Weights of a small GPT-style language model, trained from scratch on English Wikipedia: 2 heads of 32, 6598 steps.
Each number is 128 + 32 x the weight over its row's rms, rounded and kept within 0 to 255. Layers, rows and columns count from 0. The size above them is the row's rms in percent of the matrix's.

# layer 6 MLP down (transposed), 384x64, rms 0.117, rows 126-178, columns 0-63
size [ 99 106  78  99 102 101  74  92 104 125  96  95 114 138  79  82  97  95  89  99  79  78  85 107  86  94  79 118  89 100 116 105  97 104  74  76  88  98  97  96 121  89 126 107  90  99 100  81  94  82  96  76 101]
[[109 141 144 114  89 132 163 135 129  89 131  96 144 126 164 134 126  88 134 142  95  66 102 120 161 132 149  76 173 131 137 149 134 142 143 121  78 102 131 133 127 171  75 143 169 118 135 161  89 178 134 127 234  63 100 179 102 134 140 108  82 101 180 175]
 [ 93 137 169 108 139  90 161  86 106 100 147 123 171 100 152 165 116 169 133 181 142 181 134  89 147 148 170 119  25 158 132 133 119 189 133 127  80 120  61 105 148 129 153 141 150  99 130 101  76 185 114 116 165 119  95 123 133 115 152 110 126 143 128  68]
 [ 51 120 133  85 155  68 154 137 139 186 147  78 109  56 138 101 110 179 124 146 107 112 156 194 149 171 134 104 112 144 133 159 141 135 115 115 131 122 119 147  86 164 134 175 149 104 117 132  65  88 110  97 209 169 127 145 130 149  87 101 138 126 117 153]
 [175 188 103  91 123 130 157  98 150 148 144 134 143 108 142 115 130  87 161  84 127 136 126 211  88 120  52  94 179 124 118 120  90 139 107  67 127  73 122 126 117 151 151 163 152 136  65 151 145 142 129 166 195 109 127 107 112  90 129 130 166  87 167 156]
 [157  73 155 151 106 109 124 112 164 130 108 154 142 118 141 150 120  57 147 167 148 148  63 118  71 119 128 123 155 107 114 109 153 142 154 104  88  79 122 132 126 120 128 173 180 116 158  86 173  72  93 164 130 115 204  71  91 155 178 181 150 115 142 135]
 [148  91 149 103  97  87 170 115 191 172 158 166 134  83 161 130 130 103 150  77 116 111 191 118 142 111 165 105 166 134 127  28 150 169 117  69 127 104 126 139 133 150 109 134  95  98 149 153  78  94 166  98 156 146 126 138 156 132 105 158  95 100  82 154]
 [ 78  64  79 152 140 145 109 128 166  80 200 157 132  75 121  75 145 133 156 123 120 171 179 150  69 101 126  84 128 131 149 158 175  94 107 135 124 144 149 178 110 192 127 134 137  82 131 138 127 196 173 144  88  93 128 118 149  99 132 109 120 104 128 118]
 [147 129 167 141 107 159  86 139 188  99  73 148 145 171  78  74 123 131 171 146 152 157 163 154  69 107 107 128  50  86 171 139 161 101  85 147 124 144 158  85  96 111 168 122 121 174  69 155 100 150 124 135 164 124 116 138  92 119  98 128 110 162 166 100]
 [180 129  47 123 148 128 127  85 100 150 121 126 143 146 105 187  77 176 106 176 103  60 121 134 148 142 121 137 130 165 136 171  97  92 161 125 101  72 112 176 127 145 192 129  97 133 121 132 144 121 102 144 171 168 116 183  73 149 100  91  96 104 127 158]
 [126  46 181  88 110 154 171 147 152 105 177 159  80 135 124 127 145 105 108 159 152 152 167 119 104 178 148 158 115 136 185 129 160 146  84  69 117 114 125 148 146 130 109  82 126 117 127 102  90  84  93 136 132 141 102 210 170 116 149  87 117 140  90  76]
 [145 101 117  99 105 137 114 198  76  98 118 154  53  97 160 155 176 143  94  85 109 153 184 134 147 156 134 134 109 171 107  99 147  90 141  69 152 110 168 131 144 159 185 175 124 105  92 121 109  72 106 155 105 142 149  54 162 147 123 121 151 128 133 158]
 [116 172  78 139 108 155  96  83 105  80 142 173  83 172 162 135 174 106 133 130 129 199 121 105 146 107 169 155 114 137  95  76 137 112 126 102 143  95 101 145 177 111 154 154 122 105 132 129 116 141 142  77 129 177 125  42 160 157  83 131 183 119 180 122]
 [113 141 119 188 218 149  86  83 165 124 105  72 204 156  91 117 115 205  75 119 141 114 106 106  86 150 161 115 125 134 153 178 146 125 123 135 131 141 121 132 127 168 168 126 107  92 108 126 144 118 142  75  86 101 124  71 146 147 113 136 153 143 156  90]
 [124  99  64 227 141 122 112  86  96 153 152 155  62 128 122 115 130 106 127 143  96 147 145  90 131  74 146 124 129 151 116 153 162 151 145 152 132  90 113 102 136 141 139 130 125 162 125 109 136 113 225  42 141 154 112 115 187 144 133 119  78  96 137 121]
 [ 97 165 129 133 107 122 152 103 134 155 128 207 102 128 106 114 129  75 113 119 122 160 108 123 129 157 123 161  92 178 175 119 102 147 142 118 128 168 160 140  84 129  49  75 130 142 114 102 150 150 126 139 107 108  65 247 108 105 149 112 103  89 145 136]
 [ 76 133 153 151 129  85 152 117 124 145  93 115  83 165 123 102 188 106 151 148 152 159 164 143 160  73  78 125 169 128 150  95 115 118  92 144 176 194 109 148 164 133 100 112  43 134 109 140 136  74 148 152 136 113 168 137 136 111 121 113 193  82  76 107]
 [168 121 114 114 144 128 112 145 127 136 105 153 114 110 167 127 176 131 142 162 120 144  72 174 162 102 151 178  85 134 122 186 100 154 111 125 124  94   0 128  97 118 122  82 158  71 153 103 135 172 102 176  74 129 131 110 120 136  95 125 139 139 173 128]
 [106 132  98 167 110 126 106 146 125 171  84 185 183 120 104 176  61 146 208 149 113 175 144 141 103 127  76 150 156 112 139 182 133 141 142 101 160 109  71 157 107 132 119 166 123 159  70 144 150  82 132 141 125 102 187 108 141  94  81 127 160 113 121  99]
 [122 172 178 120 118 129 163  76 131 128 154 168 188 103  86 137 116 113 143 160 158 131 129 123  90 136 117 130  77 172 126 114 146 169  92 108 106 108 114 121  88 143 110 219  78  96 111  55  77  93 158 133 180 153 161 124 165 140 124 142 145  93  83 101]
 [107 127  81 153  91 159 116 201 206  71 140 166 150 131 164 104 144 149  97 194 141 162 149 122 118 151 155 159 144 121 154 106 130 139 113  91  93  98 120 145  99  88 122 118 144 151  84 123 119 102 156  69 140 113  95  60 145 118  93 145 148 164 165  65]
 [172 122 154 137 168  96 163  97 146 119 171 133 146 133  85 166 101 145 140 175 143  83 124 137 142 131 108 216  73 177 125 140  91  74  90 132  96 131  91 117  96 121 124 123 142 109 140 128 117 180  82 110  96 134 129 128 116 164  62 114 117 196  89 187]
 [180  82 147 146 195 135 166  95 110 104 119 146 143 153 111 140 137 133 107 129 167 145 104 117 125 111 149 112 216 124 167 107 104 115  79 106 197 121  93  91 133 131 101 150 150 166  78 101 160 140 151  82 163 164 109 145  99 127  83 133 110 168 104  44]
 [129 183 195 102 159 163 148 167 110 124 206 107  86 151 146 109 139 130 107 139 117 130 124  86 180  97  99 100 117 148 110 106 157 151 120 140 112  94 128 117 189 150 100 112 147 159 128 116 165  94 118 113  92 135  88 127  44 128  94  76 182 187  92 131]
 [142  59 157 141 160 142 139  76 124 148 143 150 128  55 119 147 101 124  99 136 151 136 170 133 216 137 120 136 105 140 147 131 145 132 142  98 131  88 124 146 117 114  83  82 129  72  95 117  81 199 144  93 102 136 176 116 116 218 155 156 124 100  98 130]
 [111 113 125 162  88 132 195 124 108 124 127 101 121 170 178 125 174  97 150 152  76 169 126 166 132 180 123  76 113 100 133  83 123 187 133 131 130 156  77 119 136  88 146 137 139 111 150 113 121  31 113  97 177 158  52 140 127 141 140 131 108 125 117 181]
 [148 120 169 113 114 107 141  98 138 169  83 123 119 173 158 151 126 140 145 209  95 132 158 177 139 162  52 127 114 141 159 108 154 112 109 115  51 102 133 146  84 140 159 156 152 105  40 148  83 147 164 145 176 116 118 139  83 111  88  92 109 130 140 134]
 [135 122 142 117 156 111 126 113 157 184 116 175  74  98 131 152 115 155 128 198 141 129 146 150 139  74 118 133 122 136 207  63 121 130  93 105  71 192 165 136 149 123  90 148  55 110 117 120 172 136 140 112 135 138  86 155 123 149 108  53 157  97 111 109]
 [106 134 147 155 159  99 168 201 160 182 114 101  88 144  96 115 120 101 117  97 103 151 106 109 142  95 128 151 114 143 107 115 102 145 206 114 192 130 143 108 156 130 127 162 149 152  63 149 123 110 140  77  93 154  76 191 135  93 191 152  92 116  95  96]
 [125 175 117 144 131 148  94 149 162 117 120  86 101 132  91 154 159 117 118 116 101 110  90 171 149  73 105 121 164 106 150  86 128 141 115  86 160  91  83 162 163 183 109 162 146 132 198  91 217  81 111 113 107 135 142 187 104 118 112 121 174 101 129  78]
 [134 118 154 140  95 127 107  86 154  94 147 124 142 113 135 122 137 109 114 122 174 101 148 114 161 153  42 147 133 151 134 168 110 102  40 122  81 131 168 122 150 110 130  85 217 112 138 139 126  50 153  63 142 151 140 150 110 171 106 124 147 107 147 181]
 [132 148  83 160 157 141 157 111 155 118 167 164 147 121 122 123  97 148 161 136 170  53 110 123 170  96 189 106 138  86 121  66 142 120 167 147 153 112 117  57  95 151 168 138 164 161 102 124 128 130  90 118  83 160 183  88  71 119 120 117 164  76 105  96]
 [110 153 205 113 152  93  98 112 126 150 151 124 130 123 104 118 105 127  96 137  99 184 135  61 137 160 174 128 139 110 183  81  77 158 117 133  84 104 149  99 162 126 179 139 144 173  30 160 136 132 131 187 122 131 121 165  80 121 160 102 106 119 152 112]
 [141 168 127  74 116 156 144  90 179 160  58 115 195  87  99 112 116 122 193 100 130 142 101 131 122 205 131 114 143  88 188 157 131 161 153 144  93  71 154 131 122 145  97 160 123 102 142 116 140 147 145 105 133 120 102 117  73 159 142  82  78  83 144 125]
 [134 124 102 100  79 145 140 200 168 137 141  58 165 121 182 184 155 128 113 142 170  86 134 177  98  90 109 178 147  74 152 139 114 133 122 109  99 166  83 183 112 130 133 127 153 127 101 119 153 120 104 115  82  59 147 125  87 159 140 162 140  93  87 144]
 [164 146 167 173 180 126 200 129 162 142 110 148  74 168 138 135 126 107 139 163 155 130  70 105 108  68 135 122 148 137 148 130 164 179  82  97 164  82 108 127 151  89 155 104 176 174  97  82 123  92  67 105  97  81 103 151 111 116 102 116 159 120 153 128]
 [162  96 120 132 192  66 151 121 121 128 140 232  97 108 163 182  77  94 160 152 158 139  61 106 116 105 149 158 130 152 112 114 118 135 149 112 149 150 137  69 164  83 110 119 106 124 160  84 152 168 142 130 151 100 106 166  90 163 104 122 118 135 139  79]
 [ 82 104 124 167 166 143 153 138 114 118  96 132 162 161 130  76  93 182 122 151 152 140  74  84  62 129 174 105 132 150 125 119 100 162 176 116 118 100  96 176 110 153 115  54 153 185 174  53 124 155  99 156 168 112 115 171 111 109 104 121 135 137 127 128]
 [129 167  80 144  95  98 187 101 138 126 100 185 158  96 188 119 137 131 158 117 112 138 116  76 114 135  98 118 154 136 159 145 161 153 129 185 113  91 132  94  95  62 154 101  86 107 184 138 139 143 107 119  96 118 155 128  50 151 141 189 167 103 141 177]
 [159  75 163  77 181 152 143 118 118 161 114  99  70 136 149  82 176  91 105 133 190 102 123 127 108 168 120 130 109 187 116 135 158 112 170 188 126  82 136 106 164 108 125  55 133 131  91 102 103 156 122 145 142  97 144  85 148 104 109 154 158 168 112  72]
 [127 150 160  82 159  41 121 113  83 173 115 157  82 112 143 147 118  90 117 102 176 151 177 139 111 147 117 108 130 161 173  83 100 180 141 115  89 133 120 157 122 136  90  52 124 117  64 149 152 153 156 121 146 159 126 139 175 159 140  86 120 103 152 184]
 [162 111  92 147  90 108  90 213  89 183 104 150  98 110 139 151 171  95 151 172 152 156 129  97  84 144 170 124  82 122 126 151 105 130 146 136  96 190 101 151 153  88 109 155 140 114 159  55  92 143 141 128 134  93 116 140 169  84 184 150  88 135  97 124]
 [105 125 170 155  83 113 207 164 152 157 134 125 163  91 140 130 103 110 134 164 168  90 181 153 120 103  70 120 136 168 128 133 112  86 147 144  54 167  93 144 123 131  94 123  80 180  96  86 138  94 171  84 138 120 129 147  98 135 140  79  91 162 168 104]
 [160 141 119 196 154 136 111 153 171 158 164 148 102 198 116  85  87 169  79 131  88  73  81 144  87 119 173 154 130 140 102 112 113 121 129 130  69 108 128 166 128 154 196 104 131 106 148 135  71 140 123 161 106  97  82 132 177 125 126 125  77 168 127 144]
 [115 133 129 128 111 126  79  97 205 124  98 102 116 148 161 144 139 129 208  99 144 105 130 120 123  92  65 155 161 188 162 138 154 147 166 126  69  99  83 139 168 149 155 142 142  89 142  96 167  68 129 102 154 170 116 161 109  85 106 182 149 101 115  97]
 [107 131 171 126  55 120 151 102 129 133 177 169 138 154 137 169 132 153 142 141 152 151  89 123 186  84 107 105 135 119 115 127 154  84  88 146  90  83 179 105 129 134 140 116 115 138 147  82 154 194  75 124 100 165  91 155 122  92 154 149 165  33 117 111]
 [ 70 100 163 120 157 141 182 148 159 121 100 142  97 138 154 124 114  65 145 170 165 191 166 170 119  52  81  87 124 158 160 124 113 140 130  86 148 129  39 115 134 149 164 111 111 121 140  89 124 134 180  90 108 154 137 158 177 137 102 129 118 106 146 103]
 [115 104 120 110 102 132 130 117 144  78 127 179  92 124 112  82 123 130 128 145 207 168  97  77  94 139 160  53 165 124 138 125 125 177 189 154 113 137 152 115 117 110 108 117  71  92 162  82 166 177 152 119 139 152  85 120 109 136 127 205 115 174  94 120]
 [125 152 112 142 126  59 170 167 212 103 133 143 154 118 121 139 107 126 144 123 156 146 117 128 119 108  99 188  82 145 105  87 110 144 138 140 115 106 137 137 103  77  89 124 154 129 134 101  88 141 164 107 152 153  97 134  63 180 110 229 183 125 137  85]
 [124 141 137 150  90 133 169 140 148 168  63 132 161 134 142 128  99 121 168 175 150 142 147 214 114 152 128 111 124 135  90 113 145  95 175 120  98 127  77 162 140 160 123 146  71  97 135 130 132 148  74 171  97 117 106 122 216 124  53 121  86  93 112 107]
 [120 126 122 140 153 102 140 132 116 157 154  90  59 121 145 166  94 110 116 117 174 113 102  64 152 137 126 173 136 177 171 175  76 166 130 152 125 155  74 101  94 102 107 107 185 138 127  78 115 118 131  99 176 148 101 224  89  82 111 137 113 102 128 136]
 [129 109 144 107 149  93 147 121 113 133 115 163 139  79 124  71  77 140 188 103 114 122 186  95 141 145 103 107 100 152 180  54 108  97 123  94  63 167 135 136 136 177 137 157 123 126 122 164 154 117 117 195 124 101  58 174  85 183 130 157 125 133 113 141]
 [124 132 128 123 172  77 158 145 127 139 203 145 121 163 121 149  99 128  92 109 144 146 135 138 104 105 120 187 104 191 172 138 201 159 145 116 117 111 143  95 119  81  86  97 128 144  73  97 144 129 102  70 108 116 140 182  68 123 137 120 126  54 178 126]
 [167 121  94 153 104 123 131 113 135  85 103 112 103 106 182 107 120 108 150 168 102 158 159 186 174 110 164 151 104 142 125 163 148 144  80  64  96 179 110  89 126 165 180 119  83 151  63 208 157 120 170 126 143 127 130 128 155 108  97  85  98 163 140 110]]
# layer 6 MLP up, 384x64, rms 0.311, rows 127-178, columns 0-63
size [ 89  82 105  96 112  85  76  98 123 106 108 107 124  86 106  99  91  95  87  87  88  88 106 100  92  86 115  90  95 108  93  97  99  84  91  82 100  95  97 103  82 121  94 101 103  93  77 108  95 107  94 105]
[[111 194 141 111 152 100  85 139 187 139 111 116  90 104 139 150 140 183 160 130 106 125 120 127 160  28 163 122 113 115 173 105 132 160 138  85 102 137 104 137 141 146 158 136 110 130 143 105 166 190 164 164 126 110  80 125 148 168 111  73  80 116  83  73]
 [162 171 165 111  94 101 123  97 147 128 133 172  98  99 157 106 154 156 104 103 105 169  90 170 114 126  99  91 139  57  99 169 146 194 104 135 155 130 173 191 147  88  89 135  98 132 127 170 171 126  81 100 122 156 181 110 151 116 127  96 170 142  75  96]
 [131  98 155 105  92 141 129 143 146 135 171 105  71 146 123 127 135 149  93 161 118 127 108 148 173 210 142 151 148 132 106 131 191 171 168 126 178  85 132 157  91 109 128  74 134 119 135 112  95 139 169  91 177 101  92 111 150 179 103 112 104  48 157  75]
 [157 158 112 113  97 139 186  68 131 118 169  81  76  71 132 105 104 125 109 104 161 138 185  82  86 150  94 135 107 163 109 151 184  78 141 149 165 150 135 106 151 135 140  88 163 158  84 102 154 149 174 149 128 100 135 104 118  79  90 182 126 117 183 135]
 [165  87 130 129 140 138  62 116 132 190 135 149 172 139 112 150 129 146 148 100 138  56  72 109 145  67 145 114 152 141 137  71  97 110  78 131  92 142 142 108  57 140 160  90 121 161 154  99 166 159 158 128 164 114 165  77 171 157 126 157 134  82  99 134]
 [138 126 135 152 140 119 148  82 114  86 147 101 157 105  96 125 142 117 138 133 163 124 160 128 121 136  85  95 134 186 109 133 130 117 117  30 114 160 104 115 116 121 135 121  45 169 122  83 141 198  97 179 148 106 132 147 179 155 137 143  65  83  77 174]
 [132 100 132 135  98 153  93  96 166 192 121 175 101 170  93 127  94  74 133 102 158 144 163 115 103 129 110 137 135 144 159 109 134 144  96  75 184 176 155 141  89 174 134 114  61 170 112 118 103 128 179 123 162  54 175 150 167 167  92 129  94 131 114 118]
 [ 88 177 158  85 154 155 143 177 196 129 104 102 132 149  97 150 134 181  97 144 115 130 160 136  84 110  82 147 124 200 135 152  80 102  87 177 126  84 120 124 122  74 131 119 196 115  91 141 174 130 164 144 112  96  89 123 126  93 111 146 112 102 158 177]
 [169 135 130 120 135 167 144 156 180 139 166 200  95 124  88 146 103 110 156 152  86 124  91  47 143 140 124 156 100 162 127 105 144 146  97  68 105 142 133 127 191  95 144 118 106 160 103 142 134  96 125 169 106 136  81 157 148  92 105 109 151 201  87  75]
 [192 192  93 175 151 108  70 151 153  84 142  56 153 116 107 130 117 168 158  95 148 123 102 163 124 148  94 127 110 109  96 151  94  73  82 157 196  65 111 130 161 146  99 145 162 125 152 110 121 121 103 151 124 141 123 113 150 183 138 119  90 136  88 158]
 [172 115 122  68 140 125 130 147 120 162 160 122 203 100 132  80  75 166 174  92 139  70  96 157 130 140 108  99  96 128 151 151 122  99 117 129 165 166 163 120  56 153 140 161 115 133 111 148 106 123 148 196  67  83 122 162 121 160 165 102 100  95  93 121]
 [150 142 112 162 167 158 118 172 122  97 150 162 124  71  89 117 117 105 171 122 130 104 111 154 143 169  81 127 170 125 114 125 138 116 152 113 168 128 167 127 145 120 115 161  98 139 113 186 166 127  71  89 201 116 159 116  53  77 104 105 182 130  75  73]
 [124 147  97 102 112  75 171 159 189 193  79 103 117  66  84 140  97 170 186 127 126 116  98 123 119 142 119 153 133 127 161 173 130 104 172  72 117 164 122 134  99  93 147 121 147  71 150 125 121 146 108 110 194  48 147 101 147 118 163 112 153 122 140 135]
 [137  98 142 147 133  87 127 112 174  63 154 105 138 112 128 184 105 192 108 130  87 146 122 114 120 138 118 105 113  50  82 170 188 163 152 112 146  93 132 100 141 135 165 144  88 145 111 178  96 160 113 158  99 184 121  53 135 131 170 153 161 120  86 119]
 [101 123 129  95 141 180 108  98 133  94 148 110 120 140 115 105 144 179 100 123 174 141 145 122 139  92 127  62 121 125 130 199 154 142 165 137  96 101  87 109  94 147 152  65 125  90 101  77 141 157  80 162 212 150 175  82 182 104 130 107 163 158 133 111]
 [137 129  91 123 140  95 191 156 105 175 129 107 179  72 121 109  79 162  78 131 144 107 187  91 126  85 106 179 159 142 187  75 120  74 140 147 120 155 189 126 133 117 191  97 149 105 133 110 136 128 134 141 105 113 104 111 158 106 131  53 128 123 127 166]
 [107 130 162  80 158 139 169 168 110 106 213 110  63 146 118 129 164 136  92 166  78  85 140 108 187  85 135 101 115  94  86 120 134 152  95  92 117 115 192 149 190 144  75 119 104 105 158 166 138 126  99 113 139 146 110  95  86 115 177 116 146 116 127 125]
 [147 185 139 140 121  68 116 151 155  78  96 122 141 185 114  76 145 156  94  85 118  57 195 188  87 143 130 153 112 101 111 131 127 135 132 161  72 129 198 170  91 101 103 119  90  92 138 148  98 107 143 126 152 154  97 151 109 127 150  93 153 130 105 162]
 [161 149 156  85 141 116  90 157  95 163 171  99  81 142  87 120 130  97 174 129 130 122 139 117 100  68 112 115 115 160 106 124 104 138 138 135 150 148 116 116 153 124 159  98  66 157 236 142 114  66 154 127 119 126 165 144 136 123 172 120 118 113  70 207]
 [136 128 143 176  79  93  89 152 112  95 136 170  99 147 140 145 118 176 105 146 130 141  79  96 142 105 127 113 140  75  83 120 108 175 210 146 106 105 189 114 133 178 136 200  93 112 221 133 158 128 117 115  95 108 157 125 113  89 144 121 138 103 111 109]
 [178 113 111 120 108 102 132  97 131  94 134  99 146 165 130  70  79 116  86 149  93 140  68 112 128 186 142 178 161 183 151 122 110 144 187 166 211 103 162 100 104 132 145  92  63 138 130 114 124 139 146 124 154 105 135 158 165 131 102  68 161 117 165 116]
 [148 155  93 125 105  89 149 114 173 123 125 174 164 114 121 124  80 111 193 111 116 161  79 109 102 124 116 147 131 119 164 126 138  91 104 106 142  95 151 139  92 115 144 140 112 153  92 131  99 119 114 117 132  90 193 195 255 109 147 163 129  87  99 136]
 [ 94 164 146  85 138 188  83 169 153 101  94  69 149 131  73 162 168 107 149  98 128 152  69 105 134 103 114  72 187  94  96 151 113 206 145 156 177 120 169 135 138 164 135 130  94 138 125 128 175 143 142 148 114 114 116 146 115  80 142 123 143 118  97  76]
 [169 166 125 124 160 182 129 129  76 132 142 146  90  90 138 162 125 137 158 146 153 136 161 150  98  96 143 146 111  86 140 103 131 110 117  70 146 141 127 148 103 147 144  66 149 166  68 154  94 195  69 175 128 174  57 120 144  74 129 158 123 128 149  72]
 [194 152 113  61  80 113 163 104  85 159 173 142  79 108 101 130  88 126 141  55 125 168 120  96 109 146 172  86 135 119 163 123 102 128 111 133 184  92 121 160 195 171 116 125 109 118 116 136 164 128  73 124 113 136 156 136  90 120 150 132 204 143 126 144]
 [ 71 120  98 118  94 141 124 148  95  94 103  88 136 194 117 174 183 131  89 129 215 115  81 127 125 101 169 156 153  85 124 158 113 102 135 144 148 130 148 126 109 158 153  73 172 142 190 121 142 156 143 133 109 110 109  60 159 149  98 108 178 117  89 103]
 [158 152 156  78 107  94 129 152 139 174 126 122  85 164  95 131 136 149 194 135  98 121  93 162 152  37 116 136 151  96 122 101 150 125 165 202 125  97  88 133 161 123 176 119 119 153 146  95 226 129 121 144  98 102 133  86 144 133  96 111 137 104 121  89]
 [106 128 114 136 106  94 136 102 129 140 127  92 108 120 131 164 161  92  79 135 174 138  78 151  72 107 170 155 116 190 159 144  91 186 117 134 121 153 100  97 123 100 145  68 130  89 151  99 161 123 168 157  93 157  47 178 146 156 156 148 160 143  74 170]
 [170 118 104 143 116 185 125  80 172 180 153 134 133  84 124 172 118 140  97 125  96  88 135 150 222 122  80 143 104 116 176 146  93 139 128 112 113 181 100 129 109  87  89 147 101 185  89 147 189 131 148  79 147 143  78 147 123  87 139 100 101 129 147 131]
 [131  99 150 132 147 136 137 107 171 112  74  75 177 140 117 143 104 157 111 126 175 133 117 140 119 142  66 126 171  84 162 132  84 103 120 109  64 138 182 121  96 141 122 153 183 129  98 157 192  86  88 140  98 144  88 130  68 121  89 147 166 159 160 184]
 [120 184 141 134 148  97  92 183 163 132  42 113 113 123  81 116 140 185 192 101 129  88  70  93 148  50 110 139  99 172 119 123 125 134 158 128 133 143 131 161 153 113 161  95 133 174 147  81 200 121 112 126 117 155 145 122 161 121 120 164  96 124 137 114]
 [108 141 114 138 180 159 122 183 135 101 171 116  89 116 159 148 127 149  93 172 138 120 131  74 135 106  90 151 111 109  83  49  92 135  98  84 175 147 116 123 137  76 107 107  83 194 126 144 154  89 104 102 179 128 161 157 170  75 152 157 113 175 147 143]
 [128 201 144  97 189  97 144 113 172 176 134 192 105 143  88 106 123 152 106 160  77 137  94  89 196 121 107  75 154 126  92 130 121  91 106  78 154  94 146 147 120 189  86 146 149  80 123 120 154 145 114 129 108 136 175  87 107 146  78 114 130 122 123 100]
 [116 167 117 173 121 114 140 110 152 147 127 129 155 153 152 140 128 155 110 126  92  87  98 105 145 117 193 172 155 125 103 131  93 106  69  73 140 219 147  85 135 121 117  54 105 162 143 145 113  82 152 139 124  50 128  82 145 146 199 128 129 137 137  97]
 [192 163 198 101 154 144  95 131 138 107 158 110 102 119 159  51 136 143 136 139 115 163 122  67 106 102 142 137 149 140 138 131 202 143 154 160 166 168  59 113 105 141 123 120  74 100  95 104 141 123 147 144  78 120 118  85 169  93  99 124  69 115 148 154]
 [136 166 112 112  77 101 118 110 182  77 155 163 112 112 160 175 127 108 125 129 146 104 172 184 137 109 100 145 130 103 117  91 144  89 105 150 152 103 192  96 151  73 152 170 192 122  82 195  89 119 157 131  80 139 109  93 139 159 145 101 125  69 152 129]
 [129  87 133 148 167 108  87  43 135 132 150 109 111 131 165 138 113  62 124 165 137 107 142 109 164 112 170 121  81  86 157 145 121 132 110 123 131 186 117 211 138 127 112 104 114 100  84 127 177  95 189 131 132 119 103 163 148 137  94 161 185 118  73 163]
 [164 124 131 101 150 152  80 154 136 130  80  81 152 215 117 135 143 118  86 142 130 159 147 112 178  87 126 135 136  53 150 197  77 191 108 106 104 140 138 151 126 105  83 118 134 144 123 140 177 123 104 153  97  84 160 131  85 159 170 111 118 121 135  72]
 [166 214 150  69 138  84 114 104  81 130 154 149 187 141 131 112 111 146 143 184  94 138 180 190  66 129 117  72 144 142 122 109 124  93 112 147 108 128 140 134 137  84 138  56  79 112 134 173 151 118 113 114 147 126 169  84 129 126 120  90 128 153 161 145]
 [142 121 146 150  95 117 196 173 198 159 132 118 112 106  58  93  71 194 154 144 110 189 129 139  74 174 130  95 135 124 109  52 119 129 148 147 147 137 136 125 101 152 157 159 146 151  95 122 130 111  82 103 128  95  94 128  69 125 133 183 115 117 123 139]
 [ 92 119  98 121 162 152  81 166 140 121 120 157 101 174  49 160 165  83 134 195 170 121 141 113 158  35 124 154 188 125 115 138  67 131 143  91 153 163 145 143 112 125 147 132 179 136 136 129 134 135 140 140 102 101  91 136 176 149  67 112 113 118 121  93]
 [139 222 126 176 156 109 126  74 163  87 174  94 104 108 120 192 161 178 127 113 118 175  90 146 108 112  74 121 113 127 165 104 144 124  82 146 138  98 128 148  93  89  87 143 115 131 125 136 138  67 118 131 154 101 181 114 107 108 198 147 144 106 147 107]
 [169 159  98 121  88 163 146 178 161  52 162 158 149 146 123  99 104 114 151 168 111  91 114 100 162 112  91  94 183 101  85 116 140 113 115  96 112 191 169 153 129 153 116  91  78 138 137 122  99  77 123 114 112  89 158 134  89 102 117 179 178 165 170 153]
 [146 160 152 104 100  63 101 117 134 173 123 158  83 124  85 134  88  99 177 140 135 170 151 134 142 141  84 125 104 164 138 160  73 117  74  82 160 119 109 176 102 112 140 143  74 155  60 147 140 129 125 122  76 140 135 125 207 151 142 191 159 113 144 125]
 [159 131 116 135 165 158 135 109  96 102 196 145  98 149 120 186  87 142 134 105 100  92 148 111 104 138  97 132 117 120 129 179 110 160 124  84 144 137 192 171 117 164  56 162  93  98 128 185  82 129 133 118 137  69 199 118  66 130 158 110 126 105 102 160]
 [143 136 150 117 162 108 153  76 172 153 144 137 164 135 106 163 106 130 100  92 113  76 157 158 210 104  87 172  92 112 128 135 163  95  91 135 161  85  80  93 155 107 106 138 173 158 111 178  69 164 107  94 107 139 133 174 104 163  76 108 120 129 169 155]
 [179  98 149  86  94 167  98  76 169 141 157 110 142 126 108 118 111 129 136  84  82 129 143 160 148 107 130 133 135  74 146 125 162 122 146 106 153 169  16  77 117 106 141 167 144 117  58 161 145 165  92 115 156 158 148 121  95 170 175 154 135 145 113 148]
 [161 172 171 163 122 215 111 169 114  78 133 102 153 172 103 131 129 114 122 104 108  66 208  98 161  95 114 168 124  63 140  95 106 124 118 125 175  80 107 146 143 110 148 146 140 137  99 112 169 168 137  89  70 109 160 130 128  86 122 122 141 143 152 151]
 [148 111 158 133 166 155  74  83 106  98 127 101 185 139 133 101 154 159  90 154 144 132 104  71 118 111 128 127  82  67 121 141 225 127 146 100 145 111 174 114 111 160 121 124  44 105 139 162 118 170 144 156 136 106 130  80 178 119  76 115 117 162 130 135]
 [137 146 180 137 120 154 107  91 112 121 126  87 122 212 130 158 146 194  77 161 155 169  66 127  72 144 134 187  97 117 120 165 147 159 113 182 167  77 104  89 105 118 111 137 140 108 158 142 139 130  95 109  95 126 162  70 115 128  90  87 148 120 140  95]
 [151 135 168 169  90 107  88 171 104  75 131 149  88  97 129 119  94 148 151 147 146 102 110  84 114  99 103 136 183  98 107 129  79 116 169 159 155 136 129 181 138 133 198 156  61 127 154  95 114 102 117 124 129 138 169 119 182  81 181 185  83 126 114  96]
 [138 175 181  73 186 141 173 129  86 184 144  91 132 132 125 163 107 159 103 135 194 131 133 105 116 142 102 146 158 113 168  80 149 150 141 119 129  63  79 104 100 125 124 132 163 117 174 111 130  97  78 155  52  94 142 165 151 155 100 155 111  97  98 117]]